Weights of a small transformer language model: 0.663M parameters.
Each number is 50 + 10 x the weight over its row's rms, rounded and kept within 0 to 99. Layers, rows and columns count from 0. The size before them is the row's rms in percent of the matrix's.

# layer 3 MLP up, 384x64, rms 0.114, rows 257-365, columns 0-63
097:35 56 57 51 43 47 42 59 56 57 49 50 58 38 40 58 51 60 31 54 29 52 44 50 48 50 64 65 31 41 35 54 69 44 52 25 36 41 41 40 42 62 58 47 39 49 48 60 46 48 60 45 43 49 37 27 52 53 53 59 64 42 39 54
099:55 57 50 62 38 43 46 62 65 59 47 57 50 44 43 52 50 59 52 64 45 48 44 56 40 38 53 51 34 59 54 48 46 73 63 36 48 59 49 31 49 57 77 37 39 45 35 66 52 40 44 35 35 52 54 53 52 50 26 46 44 49 61 60
095:44 44 49 52 56 57 50 40 55 54 45 49 41 37 50 49 64 55 49 62 48 48 61 52 43 55 64 32 38 36 53 52 52 52 72 52 35 55 50 49 42 57 46 33 49 54 38 36 61 46 29 55 29 60 55 28 54 52 56 64 63 41 75 60
096:62 44 46 38 55 51 44 43 41 67 42 39 64 55 52 49 58 36 66 38 37 41 55 52 61 52 43 30 54 43 43 61 41 29 49 43 38 39 51 63 56 53 36 44 51 40 55 46 38 34 32 47 42 38 35 43 34 62 64 37 47 55 53 49
083:48 52 51 46 52 38 42 34 48 48 46 63 62 53 47 52 46 50 46 62 49 46 52 48 38 34 38 49 48 47 33 40 56 42 42 40 45 58 61 64 50 43 51 53 39 35 39 52 71 24 51 38 73 58 64 56 61 63 44 47 56 35 30 61
118:58 58 69 45 33 48 52 52 42 63 46 52 43 54 40 54 43 39 55 54 51 52 54 52 51 49 56 54 47 73 54 64 56 49 71 58 39 53 74 47 44 41 53 43 58 37 55 47 48 53 52 69 36 58 51 78 55 45 57 36 50 62 72 57
121:74 62 60 62 40 60 41 47 46 59 34 45 58 53 42 37 68 24 30 50 61 62 49 46 49 52 58 61 54 51 46 40 56 55 37 33 47 59 39 59 46 65 58 53 55 36 33 44 50 43 56 40 55 62 41 47 52 59 52 45 56 62 47 56
107:42 27 49 41 35 42 46 51 30 47 48 36 52 36 52 30 38 39 45 43 45 34 52 52 63 61 45 43 34 50 55 58 68 58 58 55 51 33 42 56 40 64 54 54 51 49 39 54 58 48 48 53 66 56 44 61 54 33 45 43 64 37 65 58
094:35 61 48 51 71 49 45 46 63 59 58 47 45 54 54 46 37 59 40 63 55 52 38 53 72 49 55 43 38 55 54 54 61 62 45 39 49 18 58 40 31 51 34 45 40 32 50 28 36 46 49 46 52 56 47 49 52 51 49 51 49 57 65 52
072:54 50 46 49 44 72 54 53 36 57 52 49 54 48 54 44 51 69 50 46 52 47 51 39 66 52 49 66 47 56 56 36 41 60 44 55 39 62 62 65 50 47 49 66 57 58 48 52 62 63 22 55 82 48 37 55 57 46 46 43 36 58 37 49
094:74 59 64 38 57 38 58 63 55 47 53 47 52 56 57 41 52 65 46 52 35 37 54 44 60 73 45 50 50 57 36 52 45 66 53 52 55 52 63 43 46 50 42 43 50 72 41 59 43 64 54 39 56 45 58 61 55 71 70 47 61 48 60 47
104:42 50 49 66 48 48 43 61 57 47 62 23 49 49 47 43 47 46 50 47 57 44 28 45 51 59 44 54 47 44 38 52 39 60 52 46 34 67 43 36 47 60 78 39 41 31 41 44 53 47 50 47 46 44 57 33 62 52 52 25 47 42 44 51
130:37 44 35 52 34 41 57 67 61 50 49 44 56 55 32 54 56 56 47 64 44 50 64 43 68 46 36 36 35 32 42 52 48 68 64 53 41 50 57 36 48 59 46 44 62 47 47 54 51 39 46 52 43 69 36 40 43 53 47 42 45 40 47 74
117:35 47 60 67 52 63 48 38 52 47 55 57 51 48 49 49 45 65 33 63 43 43 48 64 50 68 52 53 52 28 54 58 48 46 31 54 54 54 66 33 30 54 32 45 56 56 43 46 37 68 53 39 39 64 52 48 49 47 39 66 56 53 35 51
089:65 44 44 44 56 38 48 39 46 52 54 38 48 50 64 33 58 50 64 47 58 27 57 64 65 52 46 44 47 45 58 46 40 43 52 53 49 49 44 62 47 40 46 49 34 52 36 62 51 55 34 58 44 62 32 65 34 62 62 48 68 53 27 40
096:48 41 58 69 49 77 49 46 59 66 51 37 53 57 50 61 56 42 46 54 58 33 44 63 42 49 62 37 41 54 59 61 61 59 50 49 51 46 64 60 58 52 57 78 45 50 47 44 63 41 63 67 42 50 47 55 52 52 47 55 75 59 58 55
096:38 76 51 54 58 54 56 40 49 51 52 58 64 43 43 52 77 40 68 59 36 58 65 58 50 71 61 59 40 64 46 45 53 59 39 40 39 51 46 55 44 61 52 48 56 40 38 47 50 70 53 44 35 60 39 43 65 52 50 52 48 52 59 43
125:43 50 67 64 53 43 43 44 62 64 53 33 63 58 70 50 47 40 66 50 48 60 62 61 61 52 56 59 37 41 69 48 43 50 63 48 47 54 53 53 56 59 78 70 55 55 47 54 59 41 44 47 49 52 38 64 50 35 64 61 59 45 43 49
094:52 47 58 53 40 60 60 60 65 43 54 68 70 51 56 52 47 32 45 56 33 48 61 54 46 67 59 39 55 34 55 53 24 53 65 46 44 71 56 58 56 53 49 50 36 49 42 60 61 71 44 38 56 50 45 53 38 51 56 50 53 48 67 42
083:64 67 48 52 35 45 47 63 33 57 62 55 51 38 70 32 42 35 75 48 45 55 55 61 46 51 46 45 37 35 49 48 63 63 35 52 61 42 39 62 35 46 62 63 49 51 51 47 58 43 43 37 48 41 48 38 44 41 46 61 44 55 54 58
085:51 66 59 42 54 47 46 54 60 54 42 52 57 43 65 47 33 59 42 46 51 57 61 40 51 54 40 48 60 50 78 52 32 44 37 61 46 55 44 65 54 47 63 48 57 33 41 57 53 57 53 44 55 58 47 42 69 42 51 66 47 79 56 67
082:34 61 53 56 65 54 55 51 56 50 29 39 54 47 53 42 78 46 43 49 31 29 57 32 58 35 65 48 41 66 43 49 51 51 50 34 45 65 65 47 53 33 63 51 49 48 42 49 45 54 40 55 37 50 57 45 57 46 55 50 49 56 58 36
113:38 48 50 46 54 38 46 44 36 35 35 56 59 52 39 50 40 50 32 50 53 34 51 46 54 38 34 58 50 47 53 53 29 28 62 56 23 57 56 53 35 65 35 40 50 43 48 47 43 50 52 44 45 57 53 58 45 38 65 34 56 51 49 34
073:42 56 51 61 44 54 39 35 34 59 48 38 66 54 37 59 44 57 66 61 44 46 52 39 45 40 58 51 52 42 51 58 37 59 59 77 52 54 41 44 41 40 40 59 46 47 39 41 44 44 71 55 36 53 52 36 36 55 61 61 30 34 49 46
099:42 51 52 66 44 45 38 38 60 52 62 47 49 34 48 26 61 46 47 46 54 64 46 65 31 43 58 50 41 47 64 61 41 46 49 38 48 41 46 45 35 45 36 68 47 48 44 56 57 65 41 47 47 67 70 57 56 48 67 48 47 32 57 43
095:53 49 40 43 59 41 51 37 46 51 53 41 61 45 42 44 48 32 56 41 46 36 27 54 24 59 44 53 22 51 40 39 49 40 49 49 37 67 53 48 55 59 37 47 41 32 44 44 59 32 51 39 41 45 45 42 56 45 38 52 51 35 55 43
121:61 69 51 56 33 42 40 53 51 50 54 38 43 42 57 50 51 52 43 37 53 45 50 52 47 54 29 44 48 60 59 53 61 68 64 51 51 62 68 69 44 58 63 63 48 49 63 67 51 40 46 63 45 61 64 80 51 39 51 49 47 59 50 56
091:53 29 53 44 60 33 36 54 59 54 64 40 45 51 25 45 43 56 59 50 58 58 53 46 47 46 47 34 41 55 48 47 39 55 39 41 36 68 41 34 44 56 56 62 29 50 52 52 47 37 55 60 40 57 38 46 51 48 34 63 28 57 51 43
093:69 60 51 43 31 47 42 43 51 53 57 34 64 56 70 36 35 49 63 37 54 38 49 67 50 42 42 42 50 27 56 57 56 40 44 45 53 44 45 56 49 42 47 47 48 50 35 43 40 47 52 48 35 62 27 53 30 57 36 50 55 36 49 51
095:40 32 40 52 43 40 42 47 52 37 49 60 51 44 35 48 45 37 57 44 43 61 55 46 47 45 53 41 42 45 49 48 49 47 22 46 40 51 50 40 51 38 51 31 37 47 47 45 58 18 48 55 70 43 61 45 55 54 43 21 49 46 49 49
085:57 60 47 54 53 41 51 54 56 38 61 64 53 42 47 58 49 57 57 45 45 59 59 58 59 45 44 50 55 48 43 49 30 46 31 54 68 53 65 60 59 55 49 43 39 41 31 64 48 48 44 45 40 69 76 68 30 60 35 58 43 62 46 53
095:49 45 50 57 64 57 52 61 57 47 61 59 60 53 52 63 42 57 40 60 63 63 65 50 47 48 66 55 53 63 44 47 56 40 62 54 67 51 43 54 72 45 47 66 59 54 61 63 51 54 63 75 48 39 41 62 68 52 46 60 39 36 59 64
119:54 66 41 44 51 57 50 43 49 66 52 43 53 55 47 43 58 45 61 44 61 44 51 64 65 70 37 70 58 51 61 57 52 47 43 41 41 88 65 57 51 53 49 46 60 43 59 44 41 47 44 59 55 68 53 52 59 51 61 42 68 54 50 61
092:36 54 64 72 60 63 46 50 49 58 55 62 44 62 52 42 51 50 36 50 36 64 60 56 60 42 53 33 36 50 47 56 30 59 52 63 62 56 42 57 47 40 42 56 53 57 44 49 51 36 57 32 45 69 47 41 72 57 51 63 61 53 64 57
104:27 53 53 60 47 60 49 60 52 68 48 54 50 63 49 48 58 67 51 60 40 60 58 51 65 43 69 43 75 56 44 56 50 56 45 58 39 45 64 65 43 61 33 52 50 39 39 58 43 41 63 49 43 72 39 47 45 58 49 68 50 49 55 54
092:25 47 40 37 33 54 52 29 65 51 49 45 47 62 53 48 54 62 65 57 36 43 56 52 59 56 60 63 39 39 45 49 56 42 47 61 46 46 30 55 61 43 46 55 37 39 71 65 49 48 48 44 56 53 56 50 41 52 52 76 56 39 51 49
096:52 40 54 51 51 51 49 67 54 46 53 75 69 60 48 49 65 64 54 67 57 52 44 44 50 60 57 68 46 57 57 52 55 45 60 55 43 54 58 56 61 46 50 50 43 51 57 56 71 66 73 49 61 48 44 32 38 49 65 60 73 45 43 53
112:36 44 42 62 40 30 49 25 46 42 49 37 49 46 61 34 31 48 31 31 47 57 54 64 39 58 52 43 53 46 58 46 41 49 53 47 54 55 35 43 43 52 56 41 33 44 43 45 48 52 56 56 42 38 54 79 36 51 52 46 48 50 60 42
089:55 56 66 56 36 55 48 62 32 68 52 53 50 40 45 54 47 62 55 33 47 63 62 56 47 45 34 46 57 55 66 62 65 32 64 59 55 55 34 59 64 54 53 48 52 56 36 47 49 69 43 67 38 51 54 44 59 57 64 65 57 43 54 55
088:37 55 62 52 53 52 49 51 59 37 31 64 65 50 63 41 46 55 40 55 39 54 66 60 52 63 69 58 53 37 60 45 53 40 43 42 57 37 68 65 59 47 40 43 55 46 48 45 49 58 42 54 49 57 41 50 50 71 42 55 62 79 41 50
103:41 54 45 26 45 31 39 58 49 55 45 58 48 57 50 40 45 41 46 59 50 40 59 26 47 48 48 54 28 55 48 38 45 55 56 52 45 53 44 49 34 60 40 40 41 66 36 42 48 43 38 73 54 43 44 37 30 37 46 60 55 48 55 36
084:43 53 52 56 52 48 49 54 55 53 51 56 53 35 43 47 29 57 37 45 30 59 47 44 64 38 46 63 52 53 49 52 46 39 45 42 53 26 49 47 32 52 37 64 31 39 55 57 36 59 49 57 65 54 41 65 38 77 41 52 40 52 62 52
112:43 65 63 40 45 32 51 49 55 54 57 39 55 34 46 42 60 47 35 50 35 53 53 63 55 52 60 62 47 60 53 57 47 36 60 41 42 37 51 41 41 48 62 41 52 39 26 50 26 43 46 48 49 52 61 43 54 50 47 25 60 40 44 66
087:54 27 71 39 54 42 38 47 58 53 53 60 59 38 36 52 49 48 57 59 47 45 42 52 64 40 59 58 53 61 71 57 61 46 50 45 53 66 55 59 72 44 69 52 43 36 58 30 59 57 61 56 51 55 50 51 47 61 49 58 39 62 51 63
083:54 41 53 50 42 45 45 29 56 52 27 38 55 49 38 54 47 46 46 44 50 33 55 44 31 65 65 33 53 46 52 51 43 40 48 44 32 55 52 42 59 49 55 36 54 43 35 36 60 34 49 38 37 44 52 36 49 30 66 51 47 52 34 39
084:48 59 34 60 33 28 44 32 42 47 42 48 57 41 57 45 63 51 36 49 62 49 47 40 49 53 34 49 49 59 56 63 20 49 56 45 31 57 59 37 54 48 58 40 39 42 56 55 56 45 60 44 62 51 49 35 56 61 53 38 55 37 40 38
077:65 57 46 52 28 65 45 39 40 38 44 66 36 50 55 35 39 47 60 56 44 42 48 62 55 46 46 42 61 44 51 47 44 59 47 70 55 40 38 74 54 45 55 40 54 39 53 56 38 62 42 53 42 65 62 63 39 47 41 56 58 45 28 54
089:43 52 62 53 52 49 39 37 54 50 61 60 56 40 55 52 32 64 55 41 50 48 65 51 56 43 41 50 60 38 40 44 59 61 25 55 58 36 73 52 40 31 58 49 42 49 45 35 52 56 38 47 73 55 63 35 57 57 43 55 55 49 58 62
095:43 57 45 51 51 28 57 54 59 36 51 64 54 46 27 43 46 45 51 41 54 45 47 31 55 42 45 52 44 59 50 56 36 39 52 58 51 38 54 60 57 40 29 44 35 40 68 58 55 60 43 54 60 57 39 39 54 43 48 27 41 48 31 63
100:53 46 51 40 45 47 52 54 54 54 30 60 57 56 50 38 50 44 49 50 44 35 60 58 52 50 50 57 42 52 53 58 42 51 61 56 65 53 59 56 38 58 63 59 69 37 45 37 22 55 41 66 38 48 52 69 53 32 55 50 77 63 44 57
106:47 55 50 58 19 53 57 44 32 38 37 45 51 63 47 35 53 47 51 38 29 51 46 59 36 35 63 35 53 41 66 56 47 24 45 62 39 51 50 45 41 50 43 55 45 39 53 48 37 48 46 52 44 62 51 58 43 45 38 48 57 55 46 35
098:53 44 61 55 38 62 68 48 51 61 53 50 50 29 38 38 43 60 37 59 37 21 62 39 49 48 58 37 47 43 34 62 58 48 51 41 52 35 56 62 60 54 55 45 41 55 55 56 48 39 55 43 49 71 57 50 43 55 47 72 59 51 48 41
080:50 38 53 62 58 52 41 18 51 56 39 43 37 48 59 51 40 81 46 57 52 47 45 37 46 47 44 51 53 38 44 39 46 61 44 44 44 43 67 57 51 60 58 64 36 47 50 53 54 48 54 46 48 61 67 37 60 52 41 64 32 41 43 57
097:54 66 51 62 35 49 46 37 38 58 42 33 61 48 44 47 63 32 64 52 50 58 67 65 54 39 41 54 41 46 55 53 60 56 27 47 46 43 40 50 41 67 33 50 35 60 56 52 57 37 54 53 50 46 33 41 64 53 53 62 58 64 56 40
125:49 67 49 48 40 64 43 36 51 50 77 59 69 46 65 47 30 52 37 46 35 65 48 54 51 52 49 51 42 55 47 55 44 45 50 42 33 42 46 55 47 49 61 32 44 47 36 48 44 55 42 44 56 55 67 31 46 42 58 37 47 50 68 65
105:42 42 48 60 59 59 45 35 44 44 49 43 62 59 47 46 28 36 53 50 37 41 38 57 57 60 43 51 29 56 52 48 29 57 30 44 40 57 59 55 39 52 32 44 64 37 37 46 44 38 44 47 48 62 42 48 28 35 43 45 56 43 50 46
079:57 52 50 48 60 51 59 49 39 54 63 53 47 59 61 62 61 66 54 42 64 62 50 42 58 45 66 45 62 64 71 57 68 63 52 63 50 62 51 45 65 57 51 66 50 56 46 59 60 42 50 66 74 41 55 61 46 50 63 54 60 70 58 55
117:41 49 60 70 53 63 46 50 58 54 52 45 49 30 47 49 43 50 44 46 46 55 40 63 44 62 43 38 44 54 40 58 20 56 44 64 44 55 60 42 35 47 45 44 47 36 28 57 45 48 56 45 47 54 44 52 32 42 58 45 33 78 53 56
144:68 48 66 62 46 44 40 45 56 53 70 44 56 45 51 52 68 51 37 54 54 53 64 69 42 68 43 46 48 64 57 60 48 75 48 44 58 47 46 61 48 60 72 62 54 48 62 50 62 52 60 43 53 55 60 60 41 55 53 49 62 65 52 67
086:51 64 55 38 46 37 33 59 56 52 40 45 66 51 57 46 55 50 66 38 57 37 39 45 60 48 43 42 61 46 55 39 46 43 40 40 61 65 36 54 28 68 62 54 49 38 60 45 49 44 56 62 47 45 51 27 49 52 49 50 22 39 49 50
090:61 58 35 42 54 50 42 51 54 27 47 43 59 63 58 54 47 54 39 50 49 50 38 43 42 43 48 50 58 28 48 55 63 49 35 45 57 50 51 55 33 47 59 56 43 61 47 56 46 43 57 72 56 81 51 67 54 30 44 53 56 45 41 66
079:56 47 48 60 36 38 54 67 65 59 51 69 50 50 44 54 51 61 43 49 48 51 53 53 66 66 59 48 33 46 55 42 64 60 40 59 50 57 26 30 54 39 41 50 69 47 55 51 45 51 58 46 54 53 67 70 59 50 67 57 55 46 65 44
087:48 43 44 59 50 66 40 71 64 58 52 44 66 43 30 43 57 43 48 55 53 48 71 46 54 46 62 49 49 58 47 50 34 59 38 45 55 50 57 49 62 47 53 64 41 47 32 56 47 71 50 64 38 58 55 51 67 54 44 38 50 54 67 27
096:24 48 48 61 46 58 51 41 50 54 43 45 67 63 42 27 63 39 34 37 49 45 42 58 61 47 63 38 61 50 52 42 46 55 55 61 46 50 40 60 45 37 50 49 51 41 59 64 63 59 53 55 32 43 46 47 31 46 30 41 46 44 41 38
090:59 69 43 61 63 49 42 50 53 54 56 54 49 46 54 51 57 52 36 53 55 50 63 58 53 48 47 31 46 37 49 61 61 51 45 43 24 51 51 59 42 51 63 75 40 56 49 49 26 64 67 58 67 59 42 41 50 37 53 61 52 44 51 35
082:48 58 56 42 56 25 48 63 37 50 53 68 54 40 38 49 43 50 47 41 43 50 43 42 53 44 43 65 73 47 72 52 34 53 60 56 63 35 43 50 56 54 47 56 49 45 47 53 59 52 61 36 58 65 50 55 56 65 46 55 31 37 66 61
095:51 66 47 58 62 51 58 46 53 55 62 62 55 53 52 51 58 58 49 64 49 48 60 57 60 41 33 61 45 31 59 42 28 42 40 64 57 59 68 55 45 48 57 58 64 36 20 45 50 45 39 53 67 41 43 46 55 48 62 52 38 45 54 55
100:39 53 47 56 53 43 36 62 48 60 38 27 64 61 46 54 36 52 58 57 60 56 38 56 40 44 41 61 42 52 36 42 46 39 40 43 35 56 66 48 44 39 58 53 34 49 27 33 36 55 42 35 38 62 55 45 42 62 44 47 42 57 43 53
098:42 46 43 49 56 70 51 47 27 58 58 58 52 46 44 31 43 48 47 31 55 50 55 47 56 59 33 45 38 60 40 54 47 45 36 54 60 51 45 58 42 49 31 41 43 53 49 43 44 29 43 57 50 57 41 29 43 43 54 58 52 80 49 45
122:56 55 56 65 51 46 50 45 47 52 39 37 52 39 51 43 90 27 42 58 46 57 69 44 40 66 48 51 46 48 44 42 57 65 42 56 42 73 49 49 36 53 59 47 61 47 42 54 38 47 54 49 47 46 39 59 45 60 53 51 61 64 46 58
131:60 63 69 48 62 77 38 48 46 54 60 37 40 56 52 47 42 39 43 62 64 68 40 56 43 58 56 49 39 43 55 56 52 46 44 72 44 49 45 52 75 65 61 39 49 57 43 53 41 45 60 52 41 45 65 60 52 44 54 48 62 59 49 42
100:45 52 49 64 28 35 49 60 59 49 30 55 37 56 43 53 44 55 50 52 44 54 24 37 45 44 58 40 61 59 68 35 49 43 53 63 51 47 66 50 44 60 61 44 39 65 52 52 57 58 57 53 50 61 61 48 40 59 66 41 40 53 73 52
082:59 65 50 45 34 38 24 46 61 36 43 51 56 44 59 49 43 63 46 55 30 35 41 53 50 54 36 43 66 43 39 39 56 39 46 43 48 56 53 54 67 67 37 40 47 49 43 39 62 57 42 66 53 61 44 49 41 52 51 36 38 44 61 57
084:60 44 58 45 47 50 53 49 46 54 38 80 52 33 63 67 56 48 51 32 39 52 59 56 45 50 67 47 56 44 49 46 60 45 54 35 45 32 50 37 59 51 58 48 29 39 61 54 56 53 23 65 45 65 53 47 48 50 51 52 59 64 54 43
151:71 43 59 51 60 47 56 59 47 69 54 72 55 43 42 42 53 39 68 53 70 59 58 44 45 52 45 47 57 56 44 51 57 61 37 46 51 52 42 50 64 55 59 44 38 48 59 44 63 73 57 75 57 48 56 34 52 59 53 62 53 61 64 53
089:34 47 47 62 55 50 38 57 26 59 36 33 54 59 35 50 43 38 55 39 43 37 59 45 47 55 46 54 36 59 33 52 38 34 48 46 40 60 40 45 52 51 44 60 40 52 54 24 38 41 52 30 51 47 52 49 55 46 62 44 43 33 37 48
093:33 40 44 40 58 45 45 55 49 53 46 46 54 53 43 45 47 50 53 36 45 42 53 57 45 48 39 39 48 43 46 55 36 58 22 38 29 58 38 46 52 52 61 31 41 58 45 34 39 42 43 57 42 52 36 44 44 49 33 42 27 51 64 29
124:42 50 56 41 49 49 50 59 53 73 59 58 73 50 51 45 41 39 59 45 59 38 41 65 56 60 54 73 55 28 53 41 45 62 51 39 41 51 49 47 46 65 72 58 45 55 45 49 57 55 61 43 56 49 43 34 44 38 57 34 69 56 42 52
089:29 40 54 54 52 53 44 32 43 60 62 38 49 62 61 44 59 42 58 22 50 46 68 50 66 40 40 38 70 54 50 66 62 45 38 47 40 49 57 67 58 51 42 57 48 45 60 39 51 47 33 60 47 45 46 54 43 62 48 45 55 38 42 48
091:55 49 52 52 63 34 47 65 55 55 30 56 50 50 40 52 50 59 52 43 55 44 58 35 51 48 63 54 69 62 61 53 62 65 31 46 47 42 43 42 28 57 43 44 39 54 50 65 32 48 55 40 43 54 42 55 65 57 60 74 43 41 41 59
089:50 45 56 40 38 38 44 34 58 63 43 53 36 66 59 54 67 43 52 50 45 32 41 43 59 51 43 69 36 33 55 47 55 43 44 50 56 41 45 50 49 65 66 60 46 63 65 56 47 42 42 36 43 50 43 54 54 44 64 19 52 54 55 50
114:34 46 36 56 55 49 55 46 49 51 30 56 46 64 33 26 54 55 50 38 46 50 44 53 61 50 60 36 62 42 50 50 57 36 27 38 45 31 37 49 51 53 32 47 53 45 41 48 45 57 42 63 32 57 54 51 38 53 55 34 50 44 35 41
092:32 36 42 53 56 53 48 48 37 57 57 47 58 45 49 58 62 51 44 48 30 39 38 49 59 44 44 53 51 44 41 40 57 59 40 47 38 49 58 20 38 38 40 39 45 42 31 62 36 52 34 56 59 40 43 44 46 62 64 57 41 47 69 53
091:60 37 51 33 62 42 57 56 39 38 41 61 52 47 57 53 54 39 46 60 65 58 39 50 46 41 51 57 35 49 83 44 67 50 41 47 46 57 40 48 34 53 62 52 41 34 51 49 43 62 50 59 55 52 55 33 51 69 40 45 34 46 61 56
098:55 53 64 45 61 41 50 46 59 49 40 44 66 58 48 54 46 56 57 59 49 64 42 55 37 58 56 54 23 60 71 42 61 41 46 66 52 58 45 45 37 55 37 50 43 59 57 57 64 45 52 32 27 45 39 58 46 54 69 42 56 42 66 57
107:49 48 52 64 70 64 54 54 45 60 41 40 61 65 60 62 65 48 61 54 56 50 48 82 57 56 40 58 39 52 51 48 54 58 50 61 55 54 58 44 65 59 65 76 64 56 49 50 60 65 59 62 58 51 62 48 53 58 61 42 52 52 57 54
083:65 35 65 40 47 47 38 51 61 59 47 44 32 54 45 53 33 35 36 32 43 43 52 53 46 35 34 31 57 48 56 49 58 67 55 68 40 41 50 46 61 54 44 52 36 51 55 50 44 63 48 46 60 51 65 48 43 65 65 40 46 38 39 52
097:62 68 55 47 66 59 45 48 37 52 37 46 58 58 51 59 37 57 70 51 50 55 62 38 39 47 46 41 29 62 62 44 46 51 47 63 51 62 47 47 54 43 47 49 57 62 71 50 68 63 49 68 45 54 66 45 46 55 73 60 58 57 54 56
080:67 45 54 46 40 55 35 38 35 56 38 45 45 37 48 38 51 60 57 29 33 49 62 50 61 45 47 32 48 56 53 53 48 54 30 61 44 47 52 47 40 59 29 34 47 53 39 49 42 45 51 50 32 50 27 44 34 47 54 59 46 47 39 60
092:59 63 47 47 63 69 52 69 49 56 54 39 59 52 63 42 58 61 77 54 51 38 64 50 49 46 54 60 47 35 42 51 54 45 57 48 66 44 57 57 55 48 68 66 54 47 60 53 54 62 44 63 38 56 41 49 56 37 57 68 47 49 49 75
095:49 68 68 41 52 68 46 70 75 53 53 43 57 53 39 51 51 57 43 64 42 52 47 47 43 42 47 34 55 52 67 45 52 51 54 53 52 72 50 46 48 74 59 58 59 46 39 51 50 57 47 48 37 54 50 36 66 71 48 59 46 41 59 43
133:46 58 70 52 68 50 38 50 58 52 40 36 61 38 42 43 50 50 43 32 39 51 55 63 47 47 56 63 51 46 53 31 39 67 51 44 49 62 53 40 29 50 53 52 50 41 42 61 42 61 47 60 41 46 71 60 49 30 36 41 49 64 62 49
106:63 68 55 54 54 58 55 55 52 64 64 53 50 51 47 52 62 74 56 46 47 44 28 50 46 60 51 34 29 53 47 45 52 60 52 44 50 23 50 55 56 56 40 61 46 53 59 36 49 34 42 62 58 51 36 38 49 56 70 59 65 45 46 53
099:55 59 67 62 42 55 59 59 56 59 61 51 52 59 55 48 40 40 40 52 50 48 50 59 62 56 46 56 58 55 58 58 34 38 43 61 45 51 48 31 48 74 55 57 47 63 34 52 78 45 68 35 60 48 54 44 58 51 67 44 48 59 55 70
105:29 38 54 50 44 55 50 65 35 54 60 40 45 58 43 42 51 34 63 44 54 49 43 41 42 37 60 38 60 60 50 49 48 63 43 69 63 45 46 32 45 53 46 54 44 38 53 61 50 59 38 78 37 50 59 50 32 51 39 33 53 53 59 52
094:64 54 59 38 55 53 38 52 36 44 53 49 52 51 46 41 35 58 58 63 36 41 54 35 49 38 58 43 53 37 47 43 53 39 35 45 57 49 31 66 27 53 47 44 37 47 60 50 39 48 40 53 61 48 54 19 47 49 52 70 39 59 52 52
103:35 56 43 40 43 35 40 48 43 43 68 33 49 37 59 52 65 35 49 38 44 36 38 33 59 44 43 54 47 50 44 60 60 30 37 56 39 44 59 52 32 57 63 39 38 48 50 54 59 42 63 53 44 43 45 34 60 52 47 41 64 51 38 55
091:43 64 50 60 54 28 54 47 47 41 54 41 46 41 35 40 24 45 24 52 44 46 54 69 39 50 36 54 48 50 39 52 52 56 56 44 57 50 48 51 61 48 43 36 54 32 52 38 47 46 36 41 56 52 74 55 59 48 49 65 36 41 48 47
092:34 47 57 42 52 14 46 47 46 47 38 53 42 61 49 41 46 48 40 50 34 53 58 45 34 54 39 49 44 47 38 64 57 54 42 33 43 59 54 49 60 44 44 49 47 36 49 49 38 45 45 46 61 50 33 25 60 45 39 42 36 43 65 42
093:53 45 50 55 65 41 47 58 41 55 28 33 60 42 31 43 40 77 54 46 61 43 44 47 43 48 40 45 46 47 35 59 34 49 40 57 56 57 49 62 64 45 40 57 52 41 53 46 73 40 45 32 42 50 53 47 48 37 68 51 37 56 52 51
089:61 58 54 50 55 69 54 56 52 42 52 52 45 53 46 48 46 64 49 66 63 50 75 43 37 54 43 62 39 62 74 51 76 41 38 49 39 49 73 55 39 62 31 54 52 47 44 41 55 51 44 59 46 51 43 61 62 55 52 54 64 38 52 54
104:49 41 75 35 44 53 41 52 48 67 49 51 54 58 56 50 45 38 61 30 42 61 64 51 48 48 47 42 48 65 53 62 48 58 46 49 62 53 50 53 37 60 47 36 59 41 64 52 55 58 55 72 59 62 31 53 42 70 53 47 40 53 53 74
097:39 66 40 65 45 51 45 68 58 65 56 61 44 58 44 46 47 52 56 45 54 59 39 54 55 36 28 66 51 52 37 50 47 41 46 63 46 42 48 54 49 53 53 43 49 48 56 42 56 42 54 78 45 52 41 40 42 66 62 30 46 33 52 73
135:55 64 54 54 58 51 43 44 40 66 58 51 67 56 68 47 58 54 60 47 41 56 61 58 57 41 39 42 40 45 59 72 51 30 55 55 36 55 45 66 38 57 49 58 56 56 72 63 53 58 53 61 35 57 34 62 50 61 52 43 59 35 48 40
083:40 68 68 41 52 50 48 42 42 46 66 59 35 40 28 44 32 48 45 66 57 41 61 38 49 51 48 41 32 37 70 49 53 42 38 44 40 45 51 60 56 43 39 45 42 55 55 42 51 45 62 56 55 51 30 45 39 58 32 53 47 52 63 55
098:45 66 34 61 62 46 55 50 56 59 51 25 52 58 57 50 65 69 56 56 48 56 63 47 58 51 51 51 64 45 50 46 31 63 43 72 51 53 50 63 54 49 55 44 62 42 40 71 52 59 64 54 71 53 52 52 50 63 57 46 52 61 61 64
118:57 53 57 58 48 45 50 65 30 54 62 71 63 53 49 45 33 39 31 58 52 53 68 48 50 43 36 56 40 51 50 55 46 61 39 52 38 44 55 52 33 63 54 34 52 60 34 64 38 46 69 46 63 41 41 42 53 44 34 46 52 58 50 63
096:42 58 47 60 59 52 48 53 39 68 57 55 55 63 56 46 26 44 42 43 46 43 39 56 48 40 40 35 52 46 61 52 51 30 51 52 45 51 44 31 46 52 61 44 58 58 62 60 57 42 39 67 56 56 55 74 64 39 35 60 64 46 56 33
109:58 50 51 45 51 34 40 27 58 31 33 41 53 51 42 52 52 48 33 42 45 41 51 38 40 50 35 64 37 37 45 30 54 55 47 52 32 50 47 50 46 49 56 59 38 39 50 52 47 56 64 38 46 38 51 40 42 34 39 48 51 46 24 47